Part of a small language model's weights.
Architecture: LayerNorm before each block, rotary positions, no biases in attention or MLP, tied embeddings, attention and MLP in parallel.
Each number is 128 + 32 x the weight over its row's rms, rounded and kept within 0 to 255. Layers, rows and columns count from 0. The size above them is the row's rms in percent of the matrix's.

# layer 9 MLP up, 576x96, rms 0.222, rows 546-575, columns 0-95
size [100 100 102  94  94 105 107  92 101 110  96  94  96 102  88 103 102 100  98 103  93  97 104  95 102 103 111 104  99 102]
[[154 213 184 182 107 116 166  84 108 144 140  98 117 130 159  93  91 149 148  43 144 181 131 138 106 120 120 109 105 146 126 142 115  94  90  80 180 119 153 121 161 114 117 145 141 111  68 110 139 129 109 101 172 117 220 164 149 100 115 155 156 112 131 147 103 111 188 108  98 130  82 159 101 124 118 149  93 103 121  88 149 145 148 165 113 129  96 126 167 177 168 143 100  89 118  58]
 [ 14 166  84 140 110  98 133 185 157 132 103 155 115 127 122 106 125 122  77 114  54 114 141  93  99 159 141 144  88 116 121 132 127 180 188 133 112 111 127 136 116 141 118 126 120 193  67 174 127 139  73 170 131 115 190 150 160 164 122  54 128 135 122 107 141 123 183 122 166 161  83 153 131 110 198 121 105 123 104 181 153 101 101 111 117 119 131 148 157 106 171 143 113 139 106 147]
 [123 145 185 136 136 203  92 194  81 150  91 116 134 175 131 112 156 124 158 142 148 161 123 148 153  96 201  91 113 117 132 147  94 176 132 164 121 134  98 109 121 185 144 177 131  90  89 135 116 157  86 138 112 149 166 101 115 144 105 104 129  74 144 158 103 113 124 131 112 111 113  80  70 164 127  94  80  58 133 140 113 177 176  99 126 149 155 123 108  65 122 168 138 186  90 174]
 [137 177 144 108 117 124 114 133  92 120 133 107 103 146 181  68  85 138  86 118  85 102  81 194 147 132 154  82  87  81 148 183 189 162 149 112 160 121 119  85 142 116 127 152 121 154 131 109 105 126 135 115  52 127 140 121 177 115  73  35 136 122 138 117 154 156 205 145 156  95  63 101 156 154 115 122 122 143 112 121 137 100 161 209 120 144 108 101 150 127 159 142 122 159 149 104]
 [139  82  84 168 120 161 135  78 128 160 182 143 115 176 131  92  76  89  92 149 173 141 134 162  95 139 180 133  90 162 104 135 109 196 103 132 133 205  75 190  62 153 140 117 122 123 115 114 198 105  85 116 142 110 156 134 115 121 127  87 143 153 167 133 147 157 115  77 165 137 148  95  76 164 148 140 173  80 177 108 121 133 111 141 132 111 109 138 166  84 135 168 152 126 169 126]
 [136 137 164 169 114  81 138 163  96  74 137 125 156 182 143 163 119 169 109  84 110 119 121 187 151  91 123 146  65 106 107 139 193 149 117  62 148 169 122 136 153 127 183  93 154 102 115 147 153 124  92 119 126  95 108 122 144 111  38 149 163 145 155 113 129 108 115  92 104 152 191 110  83 221  78 138 166 131 172 137 129 122 142 118 115 149 145 130 144 144  66 177 165 129 119 145]
 [128 147 164 105 125 159 124 134  84 135  81 139 151 148 155 104 117 114 125 130 192 153 134 113 181 113 127 148 154 101  87 154  85  70 190 114 170 152 111 131 165 117 157 194 131 118 128 130 113 121  89 121 103 193 102  72 210 114 122 199  83 126 120 164 112 139 184 184 132 145 124 129 151 104  70 114 188  99 106 154 108 140 118 150 182 130 124 144 126 197 150 192 117 113 115 117]
 [153 137 166 156  83  76 116 193 161  56 135  71 129 213 155  94 126 122 156  99 129 146 146 159 105 184 173 121  76 184 145 121 131 108 105  96 118 148 115 118 163  82 155 187 135  80 106  79 117 137 137 112 106 113 160 167 154  63 125  95 164 155 106  78 117 103 156 122 176 150 167 169 157 137 129 128 143 154 102 156 142  98 141 123 181 109 118 111 144 130 154 142 129  88 184 102]
 [159 162 123 129 122 128 113 154 107 150  59 171 111 121 119 137 128 167 113 155 160  26 147 201 107  90 104 149 125  94 125  91 119 144 104 180 142 178 139 133  90 186 136 144 202 142 118 139 127 106 128  99 145 140 125 134 162 146 174  82 154 183 141 121 182 176 114 152 110  74 139 126 144  70  92 122  92 104 166 125 152 136  62 145 138 142 163 109 123 160 156 138 147 153 189  86]
 [127 101 102 143 116 147  77 158 122 124 148 173 131 130  85 140  99 205 121 142 116 125 124 175  89 137 140  79 131 127 169 156 102 130 203 133 152 128 173 180 124 104 137 157 121 109 162 174 110 169  74 103 110 107 138  58 151 155 144  67 105  96 193 184  94 112 118 144  86  60  93 109 105 143 180 126  92 104  77 113 121  57 120 152  98 144 133 113 136 130 126 127 191 102 128 110]
 [ 88 104 183 150 111 127  83  68 189 129 170  97 176 141 158 151 131 137 209 192 157 190 135  87  66 102 144 135 114 189  97 125 120 159 187 129 138 125 123  83 136 188 127 144  71 114 188 116 130 136 122 127 196 110  90  89 118 149 138 109  87 147 128 125 131 148 133 172 141 156 139 122 120 105  79 113 125 133 183 116  72 122 153 152 127 163 131  84 113 136 155 101 160 126 141 130]
 [140  62 158  34 127 102 136 136 112 126 135 154 117 152  83 127 117 141 162 128 104 191 153  88 158 159 145  60 122 138  92 100 116 118 143 112 122  90 165 187  92 126 132 131 147 141 147  75 153 112 111 135  94  89 167  84  98 146 114 142 145 124 184 116 237 141 152 129 151 152 151 176 152 172 152 131 129 156 115 179 110 179 172 111 122 132 141 148  97  94  79 113 158 153 174 133]
 [ 82 137 137  94 149 139 167  97 183 113  93 185 155 136  58  79  91 120 120  75 165  71 137 135 196 134 187 142  53 118 160 178 141 137 100 124 153 111 126 148 122 143 143 102 155 231 162 117 117 114 139 158 121 169 109 128  93 146 164 110 119  99 173 151 103 138 133 109 150 154  87 103 156 181 182 142 110 141 163 149 137 115 154 125 106 139  80 136  98 126 109 162  93  80 128 126]
 [138 169 154 106 169 151 111 159  76  69 130 108 126  89 120 128  83  99 133 169 130  88 119 140  85 136 178 176  91 126  89 172 125 110 118  93 162  71 139  90  66 130 145 107 107 165  91 113 117 120 104 185 109 114 140 133 157  80 162  96 204 145 166 130  73 112 157 128  65 160 120 128 156 158 110 126 169 118 198 133 120 188 116 139 142 142 145  71 118 121 100 150 162 164  72 120]
 [110 161 159 124  92 146 158 166 133  75 124 146 106  94 135  87 111 158 137 122 112  90 171 153 146  88  91 159 139 176 124  96 162 146  82  62 151 133 129 151 182 117 154 104 149 111 120 169 134  75 132 141 113 153 146  85  41 137  98 122 120  73 125 147 183 121 172 108 104 183 153 148  92  95 130 121 190  98 119 155 111 163 117 136 124 149  53 143 131  77  91 106 172 150 182 178]
 [153 129 111 116 122  77  98 140 123 127 153 111 198 142 162  85  99 120  72 139  92 133 165 116 163 166 127  77 133 165 147 173 146  68 124  89 144 121 189 160 118 129 130  81 157 140 150 126 109 152 155 111 110  62 171 125 147 100  85  71  88 125 135 110 118 126 115 150 127 132 138 146 182 164 163 109 104  75 175 123 121 127 155  80 118 103  26 158 105 172  79 130 117 148 109  65]
 [ 91 110 109  92 115 126 112 140 188 107 100 153 138 103 149 152  89 139 121 169 158 125 156 194 149 136 159  94 135 120 114  88 155  84  81  73 129 159 117 142 148 165  99  83 145 103 176 140 187 121 100 177 198 116 124 172  92 162  43  96 127 118 178 189 160 145 126 180 138  75 165 132 133 170 161 112  80  79 113 128 171 143 107  98 146 145 135 136 128 151 129 131  77 123 155 155]
 [134  51 147 172 121 152  98 136 160  71  82  76 171 138 142 136 177 122 135 140 183 150 152 122 211 158 100 126 198 136 132 111 135 150 110 101 228 131 153 138 139 134 190 163  92 135  99 139  80 157  92 123 161 115 122  87 108 108 102 165 106 138 136 136  71 104 100 147 134 131 106 124 139  69  92  87 116  98 142 136 117  89 158  77  89 165 169 141 123  94 110 147 142 107 123 134]
 [ 91 134 223 136 164  85 134 134 121  67 157 172 111 159 178  87 120 148 128 151  82 176 138 133 135 136 112 131 123 102  93 121 192 110 154 128 155 161  94  71 176 131 130  78 118 140  74 115  69 167 104 111 126 109 110 102 132 111 138  81 127 151  98 121 145 112 122 143 102 117  79 163 125 213  92 134 127 194 139 128 102 154 122  98 105 166 106 135 145  58 117  61 110 117 126 154]
 [100 139  74 125 160  99 134 138  99 178 151 179 137 178 105  58 133 183 109 137  82 168  32 148 152 142 160 158  98  94 181 121 183 104 157 140 164 187  82 123 165 121  88 148 101 199 131 112 137 122 126 125 140 101 120  95 132 127 144 143 114 159 145 141 115 124 103 150 169 136 121  63 180 136 139 138  98 104  86 147  72 138 134 140 130  77 130 133 124  51 135 151 124 110 137  87]
 [156  89 108 113 120 104 126 135 125 150 121 111 101 197 134 106 112 148 156 179 100  91 125 188 115 129 112 110 121  96 105  82 188 182  79 198 113 119 107 204 122  95 145 184 195 107 129 143 125 121 147 143 182 166 102 106 125 134 115 111 164 133 124  77 145  89 169 188 120 155 115 144 105  96 168 140  92 162  98 119 103 154 143 144 179  94 176  96 108 153 142 170  78  85 157 100]
 [139 134 142 121  77 113 153 132  76 115 127 190 116 133 121 162 117 129 128 159 160 146 145 124 146 114 134 143  98  50 137 124 126 157 101 128  92 117 131 172 113 140 102  63 161 141 193 111  82 115  91 155  98 137 125 142 117  79 155 117 102 175 104 182 152  59 120 180 110 155 113 129  84 104 133 154 147 140 216  74 115 102 149 108 126 169 134 180 156 155 151 171 103 151 108  32]
 [ 83  76 100 124 138 160 131 175 152 162 125 155 139 128 139 114 182  80 164 186 190 131 132 128 106 139 129 140 123 100  34 112 130 103  92 114 132  82 126 166 146 175 114 159  58 154 152 118 150 104 162 119 134 143 123 165 149  95 129 112 112 140 122 169 121 138  95 104  93 116 115  97 159 126  61 107 126 155  84 122 108 143 134  75 211  74 124 166 184 181  70 158 105 109 132 136]
 [121 129 144 182 107 112 137  94 109 104 148 170 114  95 168 136 108 160  80 143  88 165 172  55  86 128 157 113 139 163  60 136 107 112 162 101 157 149 159 134  94 122  93 108 113 123 106 110  97  76 112  90 177 155 146 143  64 183 134 158 106  58 116 185 138 110 180 134 142 149 122 114  72 103 153 157 145 120  78 113 127 150  77 141 193 159  83 116 129 118 133 171 166 126  96 176]
 [155 133 124 158  46 121 140 125 106 113 123 118 115 134  94  64 141 107 131 106 150 169  82  99 141 102  99  84  51 100 130 161 139 118  90 135 160 125 119 142 132 105 103 160  34 118  95 107 121 184 136 143 125 165  91 194 106  63 143  88 100 136 166 161 127 146  79 169 141  96 122 122 131 100 148 182 100 141 116 185 132  95 135 131 180  71 130  98 119 101 136 157 113 179 165 167]
 [134 114 129  84 132 172 136 116 170 101 116 158 109 162 120 143 126 141 117 132  69 198 148  83  88 183 107 160 144 117 138 126 173  89 104 127  84  63 167 103 126 164 123 128 156 131 143 168  84 114  52 153 152 125 134 135  87 164 159 118 128 181 124 208 155 130 197 141 112 140  99 122  95 124 191 100 137  89 175 121 122 127  76 140 135 110 159 121 110 138 132  89  91  72 177 174]
 [ 95 137  98  76 128 148 115 115 126 119 143 152  84  88  98  99  97 120 137 183 134 151 119 132 119  83 148  63  92 138 161 100 120  61 120 123 135 102 160  88 106 109 127 159 137 189 102 119 135 161 121  60 159 141 139 116 141  95  95 138 102 161 172 128 126 201 171 107 148 152 114 167 167 176 196  62 124  78 155 116 117 106 142 162 106 117 108 115 149 195 122 152 119 204 104 175]
 [ 85 106 117 118 158 104  26 165 165 149 129 112  95 160 150 169 125 154 134 109 136 173 138 159 110 105 136 132 106  44 198  77 114 117 185 127 148 128 119 105 165 118 156 166 145 159 123  61  87  87 139 140 103 114 151 112 126 104 164  93 138 141 136 153 159 131 126 110 137 158  97 175 133 186 133 101 119  79 163 154 141 151 159 177 168 154 113  90 113  90  46 104 114 151 140 159]
 [ 87 104  73 193 101  51 144 127 155 145 122 157  86 136 162 144  31 152 122 118 140 146 131 153 147 113 169 167  95 135 131 107 121 140 147  94 168 157 126 137 108 159  92 127 185 100 137 145 150 130 108 122  89  74  99 127 125 137  79 121 100 185 126 151 139 148 114 163 125  83  73 164 107 152 142 118 171  93  62 173 112  85 140 184 177  93 159 126 156 121 106 121 140 112 158 187]
 [126 114 100 164  77 198 137 116 150 101 134 158 116 120 121 138 124 169 101 111 131 121  87  52 190 121 175 127  52  92 177 117 124 106 131 166 123 174 149 146 126  82  93 148 101 144  97 177  83  84 192  64 174 123 122 127 121 130  72 168 142 155 176 124 117 124 142 123 116  86 127 121  95 103 121 160  38 139 158 116 131 123 139 122  93  80  96 171 110 110 113 150 150 140 164 136]]
# layer 9 MLP down (transposed), 576x96, rms 0.217, rows 546-575, columns 0-95
size [104 103 101  94 106  97  99  98 101  97  90  98  95 104  88 107 108  90  92 107  90 104 106  95 101 107 110 106  99 118]
[[130  50 121 107 152 142 143 161 127 164 204 134 132 147 103 166  74 100 138 150 122 114 140 137 130 110 130 118 136 117 178 128  98 110 126 151  41 115 110 112 139 139 154 131  73 101 184 111 117 126 109 172  87 118  28  67  90 128 167  95 121 151 177  89 166 136 105 128 121 144 140 121 136  95 160 109 188 132 128 110  67 110  75  76 178 159 152 149 174 124  84 125 132 145 125 133]
 [121 147 150 170 127 242 118  79 132 133 183 129  89 139 119 143 153 143 169 131 171  95  98 126 118 115 115 141 147 104 104 120 110 106  79 160 123 113 143 141 168 174 161 148 111 159  77  95 134 125 197  98 113 121 100 124 125 108 121 192 140 138 135 137 123 149 104 130 127  71 125  97 130 143  73 222  71 104 183 153  84 112 119 117 134  87 107 132 147 150 131  70  90 114 190 155]
 [140 152 145 101 157 118 137 108 146 132 110  99 115 118 183 118 160 163 119 173 162 132 155 120 161 103  47 119  91 129 124 107 134  92 129 105 128  88 134 122  85 111 148 124  92 130 226 119 163 151 125 171 120 157 110 104 154  84 181 120 194 145  95 124 177 164 123 137 114 136 150  78  99  89  80 113 165  61  89 146 151  66 116 164  75 189 108 196 147 124 143 137 128 150  84 124]
 [ 93 113 185 167 120 128 131 146 131 146 127 150 159 100 115 156 163  31 140 150 180 147 143  79  91 114 130 109 169 159 135 138 105 123 119 140 107  89 105 118 118 119 181 104 162 116 125 166 198 144 127  64 149 132 179 119  91 127 173 170 102 103 103 143 110  62  77 115  64 146 133 115 104  78 174 101 121 136 148 116 124 161 119  41 124 142 160 124 115 122 199  88 132 108  99 109]
 [137  92 143 131 151 173 154 141 184 140 148 189 153 135 122 156  94 136 109 102 136 121  65 104 124  87  63 159 147  99 112 119 114 128 179 101 115 184 120  99 128 158 149 168 116 131 143 170 147  98  66  89 140 127 156 173 106 171 126  96 106  67 164 107 109 132 100  84 196 105 140 113 146 155 104 158  84 122 141  40 141 129 185 147 172 110 118 165  74 127 165 105 105 141  71 130]
 [106 141 137  96 160 171 123 101 215 118  83 141  83 140  85  91 123 158 109 164  80 161 162 118 169 147 122 139 144 122 187 126 130 199 157 120 152 126 116 125 120 131 129 132  43 138 108 129  95 129 115 122 140 168 109 127  82 125 165 107 115  37 103 135 126 104 169 105 165 144 119 165  78 110 184 124 118 145  75 157 144 112  77 154 128 152 155 174  91 125 139  98  95 131 201  92]
 [116 157 132 163 161  78 133 116  99 101 140 138 137 138 171  95 112 142 196 100  65 206 160  97  93 141  86 127 181 132 102  97 125 163 181 144 129  72 123  87  90 164 131 125 115 141 141 105 175 121 119 177 148 162 137 135 120 130 125 126 137 121 131 179 152  75  97 131  69 175 112 101 148  78 120  77 185  68 132 126  89 142 188 136 121 127 115 157 121 132 123 103 183 196 104 159]
 [135 141  73 164 125 143 133 137 147 207 106 185 134 179 128 195 117 136 132 142 152  23 116 124 185 122 149 134 149 128 106 143  94 159 134 177  68 155 100  94  81 137 120 132 133 144 136 147 156 117 192 163 133 154 110 135  93 117 132 142 114  89 150 162 203 164 134 104 100 106 182 177 101 161  92 137  91 146 148 140 154 141 165 115 162 165 110 142 100  93 126 122 180 138  73 121]
 [197 152 133 124 163  86 179 143 109  37 104 119 124 130 137 103 154  88 105 114 123  54 109 152 106 117 184  87 122 200 125 122 146 139 128  98  91 142 145  66 113 133 139 110 151 158 120 101 194 173  92  84 133 107  87 108 151 135 194 121 119 160  82 104 143 143 137 179 138 170 152 108 142  59 106 122 160 116 136 123 100 115 125 155 130 154 107 157 167 129 129 169 170 125 198 137]
 [155 184  96 124 110 110 146 106 135  65 129 125 108 138 115  63 121  77 126 140 130 141 182  63 148 171 132 118  79 101  86 145 146  75  93 108 121 121 120  65 143 175 100  95 148 166 107  79 158  77 193 141 121 114 125 141 146 150 149 163 180 109 149  83 130 108 178 135 139 173 127 158 140 134 151 103 110 131 192 106 167 200 110 139 164  76  70 150 127 102 111 168 111 112 114 115]
 [184 141 111 143 176 142 139 146 134 144 120 127 104 122 137 123 136 160  69  98 116 137 152  93 149  68 178 136 115 126  86 104 129  95 152 109 109 111 178  86 168 132 129 173 139 167 146 143 166  92  82 121 122 168 122  92 170 172 171 101 106  76 105 165  68  98 125 125 133 151 127 162 108 131  99  83 131 113 174 109 193 147 165 112 131 149 176 152 101 142 153  29 211 122 152 167]
 [123 152 125 118 113 128 180  95 126 126 153 119 170 104 124 147  73 102  42 155 128 129 142 191 149 103 216 138  99 112 158 123 136 125 176  91 117 123 120  83 156 152 139  96 121  90 153 115 157 112 126 154 126 186  96 175 119 166  78 100 116 132 114  95  94 151  82  25 121 102 173 114 133 108  75 127 114 114 171 119 153  54 130  84 168 137 171 124 118 153 112 128 132 104  94 149]
 [197 146 131 132 126  81 118 133  99 136 118  76 111 121 134 121 150 122  94 116 146 139 145  84 139  91  23 135 139 147  71 104  99 144 178 138  90 151 163 106 193 112 132 133  76 146 141 184 108 112 140 118 164 144 140 135 183 103 153 163 122 151  68 154  99 139 175 169 103  81 130 147 153 121  77 175 195 144 140  94 111 194 125 180 132 134 169 113 132 159 147 121 167 114 173 145]
 [173 129 110 171  77 129 122 179 169 155 188 152 147 141 168  81 138 183 120  81  97 193 126 105 132 134  62 124 117 185 169 120 144 125 128 157 136 191 155 163 146  79 156 125 102  87 124  98 182 155 103 125 113 136 120 132 119 125 136 150 107 137 137  97 150 144 173 163 137 110 187 130  43  77 138  80  91 145  65 121  98  76 145  89 136 122  87 122 141 127 150 106  94 108 140 149]
 [125 139 108 174 110 133 146 113 117 129 138 117 137 132 171 125 130 112 114  73 143 125 153  79  57  69 183 137 108  99 168 131 145 128 119 186 105  69 175  90 104 112  57  81 180 150  87 125 160 171 157 133 129 124 145 128 151 112 186 125 143 137 120 100  68 174 100 114 123  79  93 126 103 182 177 115  45 191 151 106  82 130 120  86 127 116 112 148  98 110 141 124  84 128 125  95]
 [174 118  75 178 186 176 156 180 117 147 163 107 112 207 125 137 122 140 196 193 111  70 151 159 102 179 155 137 127  92  91 135 135 137  99 129 164 130 136 135 130 101 159 142 110 130  65  87 126 105  73 174 117 124 148 118 100  96 167 135 130 126 134 135 134 138 100 110  71 111  99  60 141 104 155 162 105 231 113 130 139  96 125 104 130 132 138 119 117  83  87 151 118 107 126 159]
 [105  69 175 151 142 130 169 160 107 131 111 149 107 105 173 176 161 129 101 136 133  75 157 138 155  63 119 176 113  89 152 131 105 165 116  89 143 100  86  85 109 158 165 150  86 183 174  80 117 115 126 118 132 147 121 165 133 115 113 152 101 149  66 101  94  64 127 126 121 125 112 171 132 157 131 133 124 131 134 135 120  92 236 125 136 108 120 150 131 126  90 139 223 130  82  78]
 [165 255 121 161 120  87 136 128 107 111 128 132 125 141 132  94 122 116 137 135 109 125  83 153  73 132 162 101  77  99 140 128 116 149 123 151 127  99 127 134 123  85 132 126 140 151  63  80 157 130 129 152 105 129 153 167 128 171 164  92 177  74  99 151 164 169 151 199  78 100 152 202  99 115 120 147 134 118 105 193 125 178 131 139 134 128 108 140 157 145 149  91 106 203 132 103]
 [ 96 163  87 115 104 113 185 110 158 198 121 116 159 155 119 134 131 129 125 138 193 104 124 178 112 107 129 125 138 168 161 181 168 189  93 120  64 105 118 166 126 128 130 174 153  90 114 120 142 180 132 109 166 118 159 161  97 157 147 148 167  53 107 144 121 117 172 164 141 161 169 125 153  69  86 100 129 145 100 123 151  43 116  82 115 166 109  86 154 123 151 168 132 106 178 141]
 [165  99 159 121 100 103 114 102 161 185 125  99 146 107 121  68 164 178 123 124 130  93 110 133 107 160 161  73 199  85 162 124 162 136 131 128 153 149 104 114 140 163 148  96 151 122 123 171 101 171 143  86 148 164  63 138 145 143 140 103 137 106 170 138 144 129 137  91 187  87 128 165 124 186 167 148 104 147  75  74 131 164 139 160  82 155 149 174 117  87  69 112 133  86  96 201]
 [205 188 148 146 125  60  75 127 129 135 118 106 163 120 120 179 146  46 118 143 160 146 119 140  86 133 115 110 131 131 162  72 176 134 102 183  84 141 115 143  96  77 117  96  78 170 100 189 145 157 139 134 120  50 117 164 108 163 127 125 134 112  76  97 117  93 114 125 120 115 102 115 103 132 131 101 132  82 144 145 178 195 108 135 121 151 106 176 110 101 164 162 137 172 101 126]
 [146 189 143 155 130 151 168 139  71 117  85 123 147 134 112 190 104 116 148 124 144  98 145 121 180 139 123 147 122 108 179 168 134 105 113 165  88 177 116 142 147 132 113 137  78 139 171 129 159 137 130 130 123 137 136  92  62 135 144 215 213 107 102 144 121  83  54 105 105  90 102  91 141 150  60 131 143 118 156 142 131 104  90 118 113 191 168 101  78  78 122 151 134  84 148 111]
 [144 106 151 107  94  92 136 131 103 130 151  70 143 111 162 119 119 141 170 120 125 151 113  62 177  99  65  85 137 121 127 173 139 142  78 104  98 132 107 100 109 153 164 100 165 124 136  91  93 108 102 156 127 132 135 137  93 135  58 140 135 105  86  94 174 126 166 111  81 153 107 178 166 105 177 183  88 130 232 136 151 134 165 158  85 139 134 132 110  76 140 167 161 131 189 159]
 [ 93 168 103 129  98 154 193  96 150 108 113  91  72 113 154 126 108 106 171 151 113 103 137  91 153 130 169 121 107 160 139 131 104 141 128 155 134 145 171 125 124 128 127 157 131 139 140 219 109 139 119 104 192 154 136 178 182 171 153  76 136 112 137 141  73 101 128 113 156 211 124 144  86 133 126 175 111  68 130 125  74 147 217 149 138  89  81 108 125 154  76  90 136 132 109 146]
 [136 101 164  96 150 157 117 146  76 140  46 176 100 138 107 124  92 113 117 141 158  87 110 117  86 135 164 114 178 195  69 136  77 112 145 109 153 114 162 215 121 117 186 123 148  82 104 183 118 121 116 134 117 129 146  59 156  96 115 109 128 178  84 144 119 155  70 144 124 163 150 130 107 143 106 110 188 117 129 116 165 179  88 121 121 111 140 182 104 138 123 148 192 107 146 133]
 [131  97 158 191 138 146 180 112 101 156 153 132 159 104 105  66  77  99 103 109 139 107 120 156 183 144 117 187 170 112 153 152  95 172 180 164 136 109 123 148 128  83 147 110 160 136  84  76 114 177 123 103 177  98 117 123 138 214 171 137 108 150 166  87 130 166 127 114 217 130 139 144 138 145 180 130  91 137 137 125 145  90 118 131  94 123 136  87 123 147 104 141 162 204 112  99]
 [154 201 127 113  82 140 168  68  92 182 152 160  86  70 132 174 121 138 110 134 165 110 115 138 126 145 150 120  98 150 131 112 190 134 153 158 146 174 158  89 149 165 124 128 111 193 132 160  99 182 132 131  82 127 123 101 146 143 132 153 172 184  97 132 117 122 130 212 124 113  91 158 158 125  95 145 100 195 153 101 115 122 127 125 109 103 134 177 144 117 146  54  61  89 106 119]
 [138 100 120 132 110 138 105 122 163 126 148 140 128 131 110 119 138 151 133 108 114 193 106 145 104  81 126 123 154 151 160  75  91 104  87 138 226  67 162 182 164 152 178 109 113 155  68  99 113 107 194 172 172 152 147 142 130 119 151 101 155 147  86 105 154 140 169 136 194 126  96  95 128 128 112  85 130  96 129 124 146  97 131 148  55  69 137 158 138  97  91 102  99 130  62  83]
 [143 146 168  59 196 173 123 169 127 101 102 105 126 111 121 121 190 148 123  99 144 126  82  93  98 247 104 127 102 158  79  91 131 133 132 135 111 117  91 116 112 139 137  83  91 132 152 122  78 133  80 167 191 128 148 108 104 127 118 119 213 149 151 117 155 145 119 134 126 130 106 148  87 119  76  95 188 110 134 140 166 154 159  68 127 141 141 131 106 123 129 155 128  67 107 111]
 [200 141 147 133 162 128 112  71 125 106 107 160 137 142  42 145  82 132 109 143 161 147  69 120 153 148 126  81  69  79 100 167 140 120 125 114  90 110 138 132  79 125  89 171  92 115 107 133 120 148 113 174 192  83 170 126  93  78 140 145 150 158 124 158 161 122 143 130 133  86 207 115 121 117  91 117 123  85 116 164 171 185 100 170 169 121 170 185  95 122 132 161 144 119 127 137]]